{
  "hidden_size": 512,
  "qk_norm": true,
  "attn_scale": 0.125,
  "tie_word_embeddings": false,
  "init_out_by_depth": true,
  "max_seq_len": 384
}
Each number is 500 + 25 x the weight over its row's rms, rounded and kept within 0 to 999. Layers, rows and columns count from 0. Numbers have three digits each. The size before them is the row's rms in percent of the matrix's.

# layer 4 attention key, 512x512, rms 0.102, rows 40-450, columns 0-31
098:487509525509486462501465504486477508465507539483506491464528470510509496485488514526487492503491
095:477527489520443471518463474514528510482513529492540502514522544537479521506504494492471529512496
098:504479474486528476494510455487477494498513564481516548503500511471503478487495500533437521499526
085:555466481503492552523480516521463503527547498464483468515478502498532521527562548464531543475524
091:515515548541481511487502484521501515533473517496480491460515465529524483500478500505494512470506
090:478506469470467528493503501475490477472486536504525497527483468509522494447485491471456513539460
092:474496496522533512516532528468469496454503508538555499457499514485507493453473497477521550480521
111:536513547505473498471467522493528477486519483482524493568493485459540470487500501485479523501513
099:497481456506479498491480530483530521534478498479512514525467472498486493499471497512477501491518
117:544481539534473533479488509488484503494474490515489478514468478514561531500570512477524507505543
097:519549466552524519514457482510512495504484497514483479539494482511518499466485545517506478506449
100:462466497476506467492544487513534484514485572529496509520516519512516461485484514502525505513477
098:482475481526481537500469525451514494513501486536519517491519510501508538488520525498495479469497
102:546525519495520523521496531556486497540443487523483537484500458501551482546506536499536481503485
104:462475485482498506479523468502505486507491472507473469472451478502482544484493496456473497460521
107:532515548494496488514484509495476485470513493487464471510507506460520514484534503487484507532503
102:411489520484488441509486494514513469468471497493503509514539450481530481478496452468517474498461
097:482503511495486451501526477518516587490500523490479542468500496472481528493514540473457526522512
094:491479509454501521474496552499466506508542516501519550535502507486511530534526483545496504516525
115:439469496486518507500498458467497528492515524471511517501534477501514497431499473500473476526485
097:430493493506469519514522469536507476535498497502527523514516506520527476477478455479510511499504
082:495455472508517503450530536482482489567491502504430511461499528476457486497486495489494516500499
087:529488502506459486520506509510522488523524463505478502473500479475484502485487485464507520519536
097:521504482468512494480511551491500514455510478475504484506482492496475514506497496515536496438456
094:474524547496466507518486514496503522497489504518496493513513476482532482510531498526503496441512
102:477492493475497496490508509536496490531538530565536525480520487494554449496514511501468484494523
091:494555514500498516516487551507535484457531495481480522502524503504492500511464481480505537495475
106:487520502463535500474474488526519506497537451511484516488519475451482537466504505489517475514488
091:507512520476500479474468482474479504511534505570530568502541466502503490511519511477484509518529
107:465522537548476511520527472495488496465507530460516492517509514463464467486496538539491520467521
102:468505482463494466518529500515484484504501500477514464512496505541515486521533520532518491499465
096:488494519501545578483459495484517453512480520465527531504516494465508536471479513483511520472510
096:493511493506512457471532457479495526482508537511475510518527484491550523472485481513496524524432
096:516496517519538509493470525531499471499514526463506483490463470511534509505514471462512471526539
112:504469495492477512526474540516501454504485491512489516545464465512486514502480505512491489467497
104:480497524493507500458501481470521527514510553492499524512533465485486521472516426496483474497524
112:471470487462447519448519479509484462495514504544540520450509485496499507490504516483484513497533
102:479482502539502522515498500510476526485458488495478488501455453530507466518525522490476485508557
107:509475497496518492464512489497493468503516530510510489494520526501529451483524519498499454484497
115:486506442478492504529513509484475524502493440487529555509505530567492469521488478522456486442483
095:498535486482523476516489489543463498445491548494513459516485527507487520482510498488510518556489
106:498517539527502491498537509528467527469500497455519524465535536521443514496498490508512481569521
102:533484532463492492508481521495537494502520508490491483498540487459523514521523506497492480475514
099:494534450464479460509530502486504536487529513482535478509521487510510503484497513519464496515536
106:492511518511502518512472513521513511514473478480490496532521477463517481519480446499516496526468
106:535484540450455510518458538508499516498563444523524439472493486435499489558497509482508524520494
096:502514482509516474518500524500446464505514476492545503497447510467505474524487499453504516526487
098:533521498450486452496476503501512450537507519515440492509471512481494476493536463452530538503504
103:492491468466484559519548533525503515458513474489461514492479514494450541505502516536502517492503
102:540541494501518498461492541482551511482525451463458502494534534524514484477500511454518473498492
088:519522474517485465486544520513470511488524489499514499492504505491512464506501497508521508493459
107:443474528538527492491492484466462441502503543517516517454453498506510488511556482494497485537519
105:526537505453479500547502498458516473498479459530496493489506454508472513505476529507522506531507
100:487511493472517502510510479498469517454493495488531488519537484487483507507517483527499492489482
098:545502515492546507484510526498508498475548501477469499466533496522532446509488494497523508505472
097:443494497487534516506523494505496509502523518463510522515494515489508510496526474528495500471465
093:457530489527494519504489463538499485484490492453458443485525491513499493511487501523519518529498
107:484526552525524521484518491497497503521536441552498492481506498475538466514513480481515499543477
098:508492491500505501486481504494473507527509504501478448473474501454493508488485544475516468520466
102:524506521503481493539503495529497494501467463407452466489479515483471540532457535496521495523511
097:516478468512492496491472485505462537518516528529496490491496490532475505526479520462511492485512
118:527495491478505488462507565445488465488535460465485505525536516511499514479466520470506490490509
111:510531506519480501483474503490514511513450461493443489444487504505488447564512491467540489501501
096:456461467511456482469479526535535523514504536503497485492500518500479472513523497464478507479511
104:525498545484499488441458486511516512520481492493508509514499482508481479507454519457492503546569
095:514536509501464542535516515517475520469473443523503493468462506483505523546521542510510533458536
090:515537510478516500496499540550487476529494487467522537545510518468534458467538502513531457487482
115:501492489491497517505489503475523524490472521497499500512514495489550519503492481509503496522501
104:518474512500451498515469547494483467463417520499501486485482487534503479548527506530496473506483
095:517490524512512495519506531480463499505509491527480479487466514576515522532481467504528483534487
099:554493515501511497487455483495487494503496492485479461459471476510528498512467517513508502501521
102:491502494496506463491530503467527514522512518511511517472524547528539472494520472485477466499483
108:568540535485507542518484507510476484482539473501474538517521492471513526568494482455495443520505
119:483504506488496482496487530540554501516544513485518508528587517497549476503481498503497505497496
101:535545478478506485440533523472475526487511533489504544498468488487495457491514505492483481489486
101:489528509529508485540535510478522514465483508510532460527496503483471473511499484499485475540475
102:573518493488531540505473503515547485488471497505495513502462525494480540489470496512504537510513
099:471537487479469536489535516506576524482461469545456539508504516500506520482482508496492511485462
105:512500504483492496542504517526461521512476485536555529483426459523561520515474536497519474497479
099:512540492500491525498530509579480513496508498467542490493478479532455532510498502554491482489506
094:468502484486484495489515498506513490510545502481507483485540517506520475482520499525486491468514
104:487514445489488508492523498481500478468567557499505500529474476528489486462535488509508499470475
105:527488483501491492521550511495521472515456470516473534572502452502521482491516496483483474485514
105:462494482530507491529479473483524481525519541476489501482490504472506525486473454540488488475449
095:523472505517528500511462524513540493507520517516513511518484502523498471527545489470531467503502
131:495471495509498485498497501503500492538448474497473488548474488500505498507520498512476465502478
112:485490488516535528484481491493564498485496529526510514532514493495545514464573519492518525529542
095:490427520485497510522478487537571510522426463517510533462463488464492527527470496493508475501533
108:511476522548489457500477485506487536513469509491482516461498525521492481524509520485528495517539
097:471515488478533494472508472485521530483519481497519589510471501545528453528513489489510466479517
105:487526521482508484479464522504513499475579499479532507481518471517498462502480487468534542505527
101:516492488512458480508501552468469481512510483519474487513504513496495529514554464527515507519511
098:495526485526489518495500501473516551504497508497506481530511507510473540513516494516518486493487
089:483568480477520457489470513493487483551518427503509481513517471451542488532517466471460475475468
090:511486513517460525503508531527498536461442470478507517512482504548446509495492477451537501509535
092:479458508508542478494489539557496511512525494469483507505494513500491531509508499479529521477510
096:477467520508526474474496512524502526512489476499510479492452448471470568482484524507495475513483
090:470505473508499492513515546454504543483492580480553469466505566492453508492478503505514491463495
107:525461505517518462490484509528513498529484447484553552486526461492534497519512461494502506449472
097:455519520523479546493496488492484520481522538475489474528511542517505471501494534491486507489540
100:495467457498537460490509562456532541427504509496514529488558523487515484477546493484501479439472
095:509533529518525498489533507511494459490494535487522499489522492497497511498501499502478526476518
103:458517510513498525476497488477526508504501480512495529453477531545478482479509507503466504449494
100:484484501524474457471503515504528510509488519535508488501497494569541472461471481503504531509504
091:527545492475528513450504508471486501488503493481526460497502460457473513509449491518503497513478
102:550460531476501539498474522473460473461450510488515526486490509489530473548452513518515509510516
096:534440528538508518490484513494564528501444500480468479505518488488491502510549461514526522516544
093:485483465502500508522462512479533544497517503539527499507487517481505480505501459540502505504472
102:507510503502510533512512446481500464530571501505532498498559524540501509483505498521472522470539
102:515484492485484517574484501511496475515452498518480486465528487506464544520505537511533520521499
101:537470498494478500527460510507515509511474465481481501475434513476490470493513528507506497506519
094:506521504509455510523555493522443488521505447496491475471464463503492525509520519525462465503472
111:513493482484523515473469553497503479514493511472509521496465517481516488491529536481513499516540
099:508517474540521463485542548517538429531522473488495513517516503490510491486507487486489471502508
091:501517534522466488472496483478470495492520497520471497513488497484494508517501496493507503473473
100:506509539499501503529496530512517510474454491515484501483486510528527511488488522520511490492461
093:501507528505511503475470489530505476495512514459499510513441479500487491476473521516510565504446
104:541506514508447501489529496478486476479494487564483484519494491499481528497524562548492519536546
089:505557504509486487520545497467511483469553532525557503501495483464489501479506519476525560502511
095:507526521492517532464500510446512483458522482475445473520469534507486473513491521495501522513504
093:496480495488525488522493494472509516468476461487433507512477487529459517484515491518506492437476
104:474518502471536460469525473529521496494502528502475521511493509507510491512512482485510471456506
090:533436492496471475510467478486449486509486501468506515518514487524480501552427449510502513485527
091:493470522470471494516561488494531504484486475533482524454494497471460508494526464515480513475513
098:507436561492475494442477516561500530470479486495484508520472511538485483547496540499554467475460
101:495515489479490506521502471499498525487504507473486484472523477513477514496503496507508516492473
096:513521529532483501535483475493487504483543513508516498517511499509447498480486490467475503537480
093:515499475505521483481485541457491457498485498488459469498497538481508520474483519515483446498550
096:493537515514501510526528494496485501533510475501546503493510462473521498514512512506504541475495
100:484542485498537541472501513497448510501515492499504516443503544506481510491485467505496550470511
098:494502470498456517481515486522488538535508502462461513537447522500501521502504528561476513481507
088:542455553520481484479457506514501528474524532458482489486486498508510522516450552491494533537483
121:517519513506495489467515505520471559501501477490487470457516546496442525487488522483519502503512
100:492516486492496537486517503477504498493514545499541516482541512483524504477527491515518531489507
088:490510502495524509525526510494502517476535522512506530514455489463468464494492519526505499472507
100:481506516488532467445507534504477520460533448463525530544529483499468500482512498539497492490505
092:500482541503494520520522475501509489474477551537494494494504519526510493524478504504479509470486
125:536505513478502470488507483497474506519455492512503509489514467570515507523469515492473502495527
094:487476483564467492528504511499473528508515459496513528484484516463525528477467461529477515496508
090:507472532492535508529509476443452475516481460501551462469524499515486466507498494521501500512487
108:432496491509487508491536499539538497488553549537526497517546487517520502501541513500487515475495
092:482482494533501499464548504506511505501488533503468469450469544427517489522479522546501486471483
092:497500530476535514502534474538511505504487521517525499476455540481488502499520464503508486500506
121:523533528507477498487501490486510542482483482489516481477479482524486520486498527443525515545499
107:468484484510483458454554455474535529498510484546520473522544509492498473506478501480486521487487
090:535508494516499524489464517483541485473510552467520502518499524480506483460502504442503521494498
093:478469474484489515468519506526465480498490523515513511506499491502530493459513497481470458478471
105:498481537496534480533528529504443510480467505498503514490496450548491467515481511494529514518499
100:496488517533474513494488463497489538466531516514489485454482538491495502505505518519514520517513
091:535498538508470454490501523484481461499490443480529495520459503485503472509542511466514482498499
101:463504486483510506448519470493497516456592490508528529466522554478504519465472525541509528483527
093:476473576475483525536490516485491465525507514503491543514551501508519506477531496551494520467503
089:507532502521484504461541496536547470484492495524501520493523475517529444509480509525504495517534
088:492504481511535526468498519456495482537512523517547552522519488492435554504516513480543525548483
089:517483528491582505486463442490513497521543491502508493502554485469537482503563490506491465499529
093:448439499493474486544545506477493532493478481516507512530469485511485475499468500481465483508488
091:469529510519506532476517485502485512486506521452508480452516506497500524498493505458488476517497
100:502508513500464517468498478479518457485518535493528455477547477518507528489495512492469517513525
099:489498499513468479478511485491492508526468481501469508518442508482469496510506486486490464495489
127:568541546502495518472517465537437483487494465482450516459516481499499511495481537499520514541483
089:503502501531495475505461499484511531479474527511520498511450520500486470502485474517487502466531
089:501525507542475532458486547462506518464469486494492516491487511524531525545527515506524483530493
103:456480497507494506499514468500484515515497513507515497497526509512468446500511500489507491470490
089:522490509546515532493483545493506508499493497490483494487489484500501497510489483516505529524504
095:531515532564534521483503549501539503482482476529515510488498527486460501487510504555503475502505
111:420451483474492486527502502499537491488491527509479480476483514506513457464506528480476522499478
095:494487526522520523493517479522484471465535424474505514498525503513536503529477521485501519540482
090:516497527513491458488487496497465484478537488510508519485513505496493511487497484495505508502489
083:464528487510433488487489512504501561527505504491521532476471494499478471447475516510514534470503
101:436524457546459486461530513454557470517528536514524515521498509484478488509469473492488497475494
093:520497531496504465534481468499446529525489492486481512469480528484483463484470436517524478505436
092:553484486526463518511507509471515532503518462493463480505495500470508509477470536469517519484532
096:512478504485474486471520511478509485544491487540563498515483536521500435480517518487517483492554
093:477526515514539505537468543514494450483494425512521492399519458481501512509456543517530504500505
098:562495523516530522483501529461485511497484494526495487506499529497490466518497562493504506516537
108:434518508501480463500500531471494554529545513503494494509485528511482516491534459474507466485460
085:478503515492534517528531451523487577530549539513535521499504535478512511501517469509486480486482
092:489488477515540445540534516511482485514519493469528522525476515486485479482503459527516499499500
084:494462479542518496472539512493528455499464489537521555455520515494523429489505504505538521453467
102:576503534505509496494468489532463484539470487494477494490511468521453518492438506486462463510482
132:569488508510487509478530486513536451528541494516528499536508531477521523509476502491517527481527
100:538522485515512483456532492514502459496526506492497512486569495570536494492493582526514517494510
080:496550518527484469467567478497540511497485513494477501492542501512469466480486524527528503518508
097:484521486457499501467486506488506504527489476530491492523495477496463505540490518477487489456485
104:466475426500465500537515511468509512516464509505505445495462503539488471515498483498552508486491
097:497451549503523537509510500540514523500501486530494523486548509499504557515512554450530504532477
083:505456483478530488474463482525441538531522499517465554559476508514500518480539470552514462498477
085:499523514477559551541489516537449492509554507457460451520530501493513502553471475480522493489503
100:542489538560463483464521518493553506510526505558516511539462477491498464536517523501501506498498
086:531492523493516467499520506510534491491472470512491531487519456495491491564475492468496441556502
094:573521506509555610447483444510477517516540507486518505475493501481514522495468550507531569477515
124:417534489468498514523528497510450505481483479503504539483513489518514479525502464486484470559464
094:508476455531492442490521520463548477551528480519495464515495510496475492487477527496525484424514
080:501510481527439558525500448514457520508484488494489476490449465501565541530512448513525480564494
101:431495461500497456515496496454518477545491553543530513511478528506548466505519466531496455451493
074:498512517509492493507510532499468481487532517481531534462555510493489503458510504526537470493539
073:518471533498519447492462538510509506490518502493508567517513539498527466484504497480502509423509
095:451497483475516542517499447557528493469555538492504487506550503473504528542497494502521491451496
094:521475497487490501494514479521500500482523504498523485507571503495517513474462510472490506495540
108:539471490538512499467527470479524490516514503514518496480526528474531467521490535491487499469528
085:515522528518491480493539519507500476485533458494513492480542554489482518491484541495513543545466
112:554480516524497510511503530526468537478508502523507475472520496522446515473515519523503503535474
091:554472497530464509508487476487538475513452505493463492460516488464530520502505557494504533507475
092:544536542527465534523520539502485454488475474521478544532520534475519526503503524506490506519511
092:510479538483496501508486470506457543497469505506532480450488471474492453501525481502488465515478
095:499455512484510481519489504516504504451518492481479455488475515488524482512524502467494486504509
101:457481519518517516511475543501479510481434511486485455520459458526530481517549530490481435507453
119:595522505496476581467507474491540477510528486490508519497538514518525520503512530472524538491530
122:405480454509475458525519498491509507526478518523503514515485513488491471497523499481498439452457
088:490486497506505475494528498497517489516568524541499485511470507496487482484508485475496495466547
088:498460476524489468479480483503498514506517492518507469505532486487469506504509464481493473457490
087:470507460489504435440527509488518477525517511511515497438491517447512486450477548517444508471515
082:410471486491529524488481514521506464482521516487490503480494549512507504509513498490476478488469
070:507514480482532527516496449544483486489512479462504484533518489498523486491501518500500524510475
075:506476505491533482450486510498529487502525502523543485546495477532517479494550517510503524519461
090:453507471476525483477490518525498514533538507505511503511528495492544513486466495489513476480475
094:523505513502497470534494506517494495528473494460478457510481518489505518532489472480471488518490
106:473528513501499520484503477538482535503530495484514506477508513484489516491496510516511529500514
092:532507553495483504503507514529492485505469511504488490523479465526466482513504511517504469505499
086:509481494485507521527504451500498458489488455512478512531514481526508478488511494504523485472541
085:474513496517519519498495464548537568483492535515474477479478533459548559485513514450512478458474
092:442465457528476494472516499479526559519504523531509485484502480520471503502548516515491459484541
092:532517467487474536467508523505485509491525442468492514528472497496491473506465497566487502478485
092:460527499500536465481533551463538507493535532501473483507501514512500486483479479517498502499489
095:486464450478498526520561467479525506523411464491481505507493499499473477519490484500470508491481
088:452514472516470497523496525488482501495483525505487501518458500491487452477539490458475477535483
114:431509487487522490509504504470488455480506490493483503490525523491514491483512466487483468472491
110:483503524524452537503463491508502515488472506481502484507481489472463534489488490511519551521508
101:511466496448527539526521457517534494520511487505520506483486530536516517485498487522492530513487
106:469514453498517534481493493475543538498505523499492477490467490455517496493505490518492509493503
105:446526468460454490494496476498483495522484497565468507497560489490520543461496505495490448452476
091:490554503534467525489497532443474506518529519487507505499501493518489515494500516509514494497509
084:535508478535542471470514507502459489494495513482545507505455473468504492535507496483462463470507
091:500469496484496526508499466524516537503467531517493514522476484500497528514524494502524537524438
086:469514479512508502467498466515488522570529504514453485532484521489501486550480475483497466529494
092:500516493501493510493534495538509504455524520474462477527523524480480484511473454506533515491436
089:408495514477509515536484517510484459482544558512496527520549495503516487477496470522487512509464
110:457533476459484514478525522508559484507514486536520489502546503490476494494510485544491466487532
090:493438494480467473501511491478481507479476503503490523517489486514491516516474500491515505488481
091:457499493472492507525501504537499463510417484499456521496481468502484476527546483475482473532497
090:463501480471482565479526450443526490473498486539477475483532502459524505501486501539506481513508
099:497522506524465514497446510503476538498521499486483509482504492461446501526494493455498487538540
095:506512520493530505499502492502471523538479483486449496462495497499486497488485508518495537551441
097:473512490522485473486526509495527475460535502456497455519538563477483502463506459496485490492492
092:541484493503485494509527502450478489496547524506490506516525481494552486464490510463519506540469
093:492539498499498464518505483481535475519530502486573528485470480481484490506501488499455491479509
090:532501518505472450463507503501455493544495477469486517500464505505447491517454515495502464521535
093:493528484490516452527550489452513447519516500494482570541493520499473463490549508460508504475499
089:507500529496484484513549491483519506509492484467522482500490501483542514518459539482496499501478
091:570534510510451503472537514470544531476449497571484517488544474514522467454485516458502516502524
085:473503523522500500450493449489474487471468492481492467506536440477540495458565525505477520517525
099:501538451528520519489489537529517548498463506495448549515494509512467498508535508509537486512524
098:507472482464454537500523522493499509495495471529494480482507486545509524517511515510502498544520
086:450537501486492484450486446535437532446525512514468507471489503472470554504522480532485519506502
095:509520564510513497498492507485531525550512494524507519529500483492500484475466532491502459495510
094:491497466547515531540523459452500474516516492484530450507536504528513487506516479506517488499513
092:515493475502471526505515500516547503543481523470525491499480526490513501505492527540498487466485
102:506519462466544495505518463499511536462557481465517495425515528503491516482490479500481533471494
091:474524499476508543510541467523541498490576578511544496481527535468479526482481473479496546508526
085:494496488533477493486482484491504538539509431507491459527507475472490508481437514467501507503517
084:482494456481474488506489496458565490496441492495494522531504493492540496479509479493507470490509
091:503495532515537448534506508517512529521506502472520488492474476509478483506456507464510505535523
083:470513521515490510496507463490515518482503544547543497463534467465497538501471500511494547464472
122:454494468477503502548512513528490476506526527510501498515518524506510497486523458483498517437481
089:491577486499472515489489494512507486478472500476525495454500511470478502530462538518511511471492
101:523508491510489492514480545532439501510486487510536484455503425495496490494503478489459494539485
092:473535492467521519495477499475476495496548501520477518483510497512561494472506464502532538488521
089:503516528534511522508466512525470472525501472477474473521464527488483506478557491450494471505518
085:481542525490512500494480485515529470512503518530515486513530498533501494543485525489512480507453
093:475494513516515510503502515490482474549456442510476511485491489499508491511502573531455507521463
097:466522505455500495474500518506522480516549492481475506512512477509542469438514499500492511480475
099:500485435512477490454507496513523513495495548517497517503507487510489530479501539545508573524534
116:555482513542488483488496483484484508491498484477465470466488491468464514515468537452536518511519
085:504524474520474488506473454517493482474502478491484526524504483484514486497513467472514514530487
086:456495458439463524470491526512550446526488538510530501515510479488541494495530497500469500496509
086:520459466439548503492515514550520482488468493530488508469517536505564510470499539493489514489514
093:509481506536515522519547508445469517442512537479491516492520518511511497494507522521505519500476
078:511515441473465461517530504536524517535470482537454530537480483516492526521506466519447498502454
103:489504492502493472514519511490528492492495505480539483548474498521494504498523473524489467460504
091:465530505543524503477490485500531529484516541536540511485561471503463468522517520491486563516488
099:501520507542487517490516513475532499530460522459494525517529549472530478506506485496531510488503
092:476481502486522452527484492532495512472480483481481421467519477517449492472527529475515496483522
098:573476512477529474519461488494515519577537471499493465566443514528477489504478522505499479471529
109:446463497481531474494494492501522480488527527507525482503548497503456492505495475464537483456489
111:421440534510525516454502487502498508469461526501485530503468497510514458509489475463517486508498
098:531516509528474521521500469497460476493507548493494488510503481506480508498473544487504467512471
101:501474505508520497462516520513492444495549532525469486546486487484496490491488471501453521504488
097:515520510524536505510483507476483488517493476507483494538498491499514508459509549517508557507485
100:525501484508485503511445491505495534467516423514522485486520520508493476529488561520511507518513
098:541533515490504515486469522510503469520525474515488482554515566491482445499497514441483513456580
109:564476481561500515485487509498486523467500492489490489477462483523473509551503532475483564485515
111:480508515520516508497506495506502511523489520497511510479469518473481499512525498490510531483469
110:532492512501465522502492516475527497544544508484489481552467518492491467502507469479519504490503
123:447534497473533532483467483476547487518464472521527529518504493509506514492487446532480480488485
102:489491506496479486530469511513513532535472520507474502503514478548492534477478461500496487511509
119:539500503483491576479509552518488479529511467514466460457518473469504571475538506484496515515491
094:512488578497513482493496473528465527475468478461500498480517481496441498514489520479525502529527
105:521518479486508523509503508446558482507488531526511459521482480488446502464519471523518517473518
109:504518521481497488468522485516510518522545456489469510496489509471521478484466523524511492504513
097:480508465508501518543546500515539535518555477476509511503515531505475492489486484511539515475514
112:474491539460494475488510483503500519487468503521497520471514449527490530505501501479514487511460
113:587545522475516465474479516488490487529512455522509517528466519534456522515523502514521534495520
111:599519436453504490505516493485518493541525488524514533503542466501514501507512493544489490490487
109:483516507491492507475532508502462510492458448491473510471503505515521545469498451498525480517519
104:566450511474489438497464525534478474509475538513472494481445470551460468527534543513527493494507
110:457504518502496484499511471486569538551466498511541501515530486499508442489491508468478505472508
094:427433472477487477517465467512504465526501514454515487464504468480485483529484480482487496498538
102:461491490511498469505573523486516492488522515483480525490531488526542509504490472482481480499486
105:488480475534512501523495481501498499461497518482537494498484458491480512484494508518518503499473
108:538496468550469509528476522497515473511520560491525502460543493483537534480506527511466553442483
102:504503477503511471519457483502510471493502552524506491527535519510483483470478548536499517484463
106:560507483518539486472508530587516501523516515484535506505495512505514465504506548504556539557513
097:442483501499530511552527470466486521505543477468523484499486470517496514506516494519482427542533
120:589517501473510505481473512518498501489496525492548502524491492511472472490493566485520508476495
095:461510557482533496500494529507482456489520508520514468525507509440475496466508493464543476529494
102:472471495521493532529494399487470495523523561464510501495492495513476510496553522469456503487495
104:534503484518532543502484470527451482524517474538511491530530526482499469495528505560507497498523
095:486522523545520516499490520500508454555504508505509532548506473514459535502501496547485508503488
103:436482478502464452522518518486517467513526518494527484487502516516535485484482517494456518466512
114:556494563448493523476530498531490480490487493491495520530497455543520517471471526536493516478556
120:377499546505520538520508440481467516467503537499504479462493505515479489456489477503464478490468
092:434499517479525524518535485517459491512485531482518455530530533484492519491498477495495485509463
092:523536534518491518496505467449531476515545482513541458500467487487520493494473509463478523462538
087:495506502505479508515555549458500491512470517501439518460545494468496486516479493515478531508497
094:512504516498503514491496559542509486507523477495505468504479507510525536525489500505504483515531
098:510499508453487505520490509511472459522439460447463485562467518525537492556528509517530491490480
089:504496471532466496541498469510536499547486492497489485501487546492515510515489522561495490464451
107:525510498523497507469507511541484532506512505485469445491465513461552493470495488511511544484562
094:547512547509529522460470503510480503481510502483516520510511547504495472506520574471512522531481
120:504503500499491536518491465513513520502498499525457505471525517493526517506501494524519570508522
102:441508490471485513519524501491498475468527498517534510443501491535563514513501462450503523508492
112:494509518496458490472528512477477464532532489525522502481523493492516532516466483479466498499507
104:462457456484483468509533493491470482484482496561455488507500509536527495493502496497497435463481
112:423525539477530526518525518468467504466463495551500512472501485512564521451484440505478470497513
102:506476535498525461514497522494490476514486460484474529467481492488498498540487528481503481535496
101:569498532482490535517468548501478480500538525519464502499487506505489486515475505481486457508454
105:536508504464502479513490516506503462519514506467498505484478496487483510528491500493479470486461
093:469498489543489485496515460484491495490472501521512484484483543511518520428557493494479490525506
092:465490510552535475513493450490497557505527502502461510490493537498505482502500498547502526509551
101:503473515531488482510502476455554480519481482500495484510492478547542480475495499502498476513506
102:465521513515493497463507471501495457524517484497492501445517501540488465522508503540493507505497
093:518502503500489509530487524513525480514575512505485478507545489464555539522482512502508543520563
099:523513484485498484496499506502506488510505507509522504519459479500509514496527525522478489474470
098:526493511450527478525522491481492503516528565514512519526540487516551478537520508524454460483558
110:530476531477481531480442508532503470522479469512471493456475501512495501513499563468516521520505
099:477523508451484580481475522447501539505481468510502475473507502495493557527504501466521471557479
097:542497487478430489454501530536508522477454487518500510509535458480481502493513514493490486492519
104:534494491456506491503519528493481505515527511460491463503531524522566493490511466519491462457507
106:453543479510460495474515489465501511498483512508544511494528479532523500496478515478524513510538
109:472558526465487507513538526500547515483512504487524538536498500519514492471524462494505535451491
109:445491546552489509540511511501493525473457502486502503488489537480477524519533480489501499492494
109:506502524492472523505505495530497483483487473514458486498491474488513477490527502474489518521497
105:531499505486446518497525521530530479548500494518510567503502515499489492555516513539480512497527
110:514518507479506467498525513473485484531464528487482496540531486498540487475534498451477510488523
106:485465459460508512486507481503516505486533477509467479461551463503481488427494485493497478524515
115:516489485480491472524506501506482522463491509493485454525480498480490504500500499475520527487510
115:543511500498538492497497467486505522524513486504532488509515501515520468499501505563496492488462
114:509445507508521547543476446503491475519495517547530510484470504545490533465500501458489510489541
105:506504501489480523503535520512510520521484537476476475499520502502539541510556517516498522494507
109:476540474485490489532517507490528539488515462522493482529515501490502503536491475501497500515462
095:498527479485495476499491492505495514472524511455506514501454494466525503448538518525537491516537
109:465509547461479488509559459516509475478472474511486506525531509469500503495477461532514544486501
103:501533486462508494514546480501494500490542506528522490520478474557477534507491490515518497441459
101:447520520482522458478476462552469475513509533491488467584520449507508488512496505492504488528501
110:514493499458491490502497500522473524463493514482507574448504464495480518482496498466500481469486
118:529547506473525485471503526465503504469486456481495505440489518476500539522485470539530540473522
108:492501530496530488481474500479536526488469470546478485498532462548553504473466471528505492480481
101:473507480482507504541492494462523491480422485535475493524489469582486511504501489528447465479488
106:546487484522503496475496518471509484508490490477461508487500486489508511496498523509502516516503
111:422531475502501485503521477523505489501492497542501547472484499444473501494500495494446497460501
100:490484475531475482456490540488496501549477531508485467508482447487518521486530504473504451545489
117:456480530515528487482516486464522509498531518518534539473493523473466552452503470508507479449485
100:494468474505493487484537440539450457477499515476463475485482471477480473517509554554483542472482
116:541478483490454525475536483523500435490515528490518494512509480497480559515464539511490522479509
100:489481481523497522462490515485507471506485478534511507525476525491575462486514527486483493473509
109:474497477457484501480504459558515545486462489530502534501510489475492516468528539531520513430481
105:549496531465484495486479524449475463492515492507499504529520460485517517529508535471492514468441
115:503509515495495489472488555545455494496492457464487559494548506524510498514505525504542515551513
106:530554489466453454483488528479464533510484473515572501517498486497509448526517511502505511533509
107:481512525537467507547449453504522519519455506508479537476510488462530544510531501476464499540484
111:506502497522469498496502502460504473496509463463496518528441558465441497501514558508484491507490
104:526471512499505498476474544481498494453531468484485472488465518546493552502480527446517495496535
110:491535539496518540515532542533523536489501529502493520496510486565476530479491490493495518486512
104:505494515484493496544499512528516537573535445498547482513514478487483492519460503523513533505533
110:474569502522490476489474511457509522480456495491510501464474485524489537480503504512489450512508
099:517522493486535495462469506525556496538533489472474489504501518527506507512528551529495477465500
106:517514474539505521528546510518478499472466457518504518515469491504504479495534513491488487504498
097:496483530519526501505509535556510474493490452513507468481478526480505510524503499474475531472483
091:522468531477527492511479498506537514518471487504502502540523488490504485484513480517509492489505
099:518465519488505511495437478504452460485506524523488512512510504525552522460477528533491447512550
098:497503483480523500475511540468493442479522511553528528494528494498518464483534513526491497480490
107:506502513506528531472537499500513497494487474470501505532506509512514510463504472490511507509502
101:501469501536508497478511514558541507509535543480537501567486494511488474497533518531509516530496
116:360477507503517490485524483472499518505496542478507477496526514515495466542489479446488485462421
104:544519503478468501477510505505497475517487495544529518538480491501432465534511549523501535502485
106:480470480515536512543462528528465523474473515505526528486497517500501495497513510518476505520518
098:474482523538510487475533501505522462487477525530442553548468502535511475475528516428496489507519
113:574486475508479570521494498518523484481494469465522506513499516507511532529467588483524516495492
104:496498490492514483529555490458492461468494512483539494494514475486496530498522495469509479491505
115:504519511493494496535470463530546492491471526526489485521506495470471476534476490471485505532489
113:514488478486502476494525503505534475495534504501501481518554541515513489507486498499517524494532
098:454494473477486463505526468498513493495524492449482527530488484491470471494530483487483484485462
097:491513506483463521544542515510520486512519447457460492531478503476512503537500499513520499454523
113:533484469523516432527520554474457494418506520476527487498499562534467508520495542481473466470547
103:511510520519463497554480484499526500480471500479441485500509528517496486474517514539498517510476
092:486475500520469474486489495487513472518491531453521484462514538456526471478511479526486488513513
091:573495491510486493495478482487510519467525506478504491509502495478576496526497476468499509526505
104:495472510511544493531483472498495491549491520522467513500515479503475499473551507510476540451528
093:458476478464490481478532505509508555505520513512519495439530537478522516506484526511452522461538
091:473495461466525513524518489478462495491496492451489529474474474479510534487546461502480459475528
094:469485518477493475519503475473470540523453471508549491542467495475507454466526490497470481521471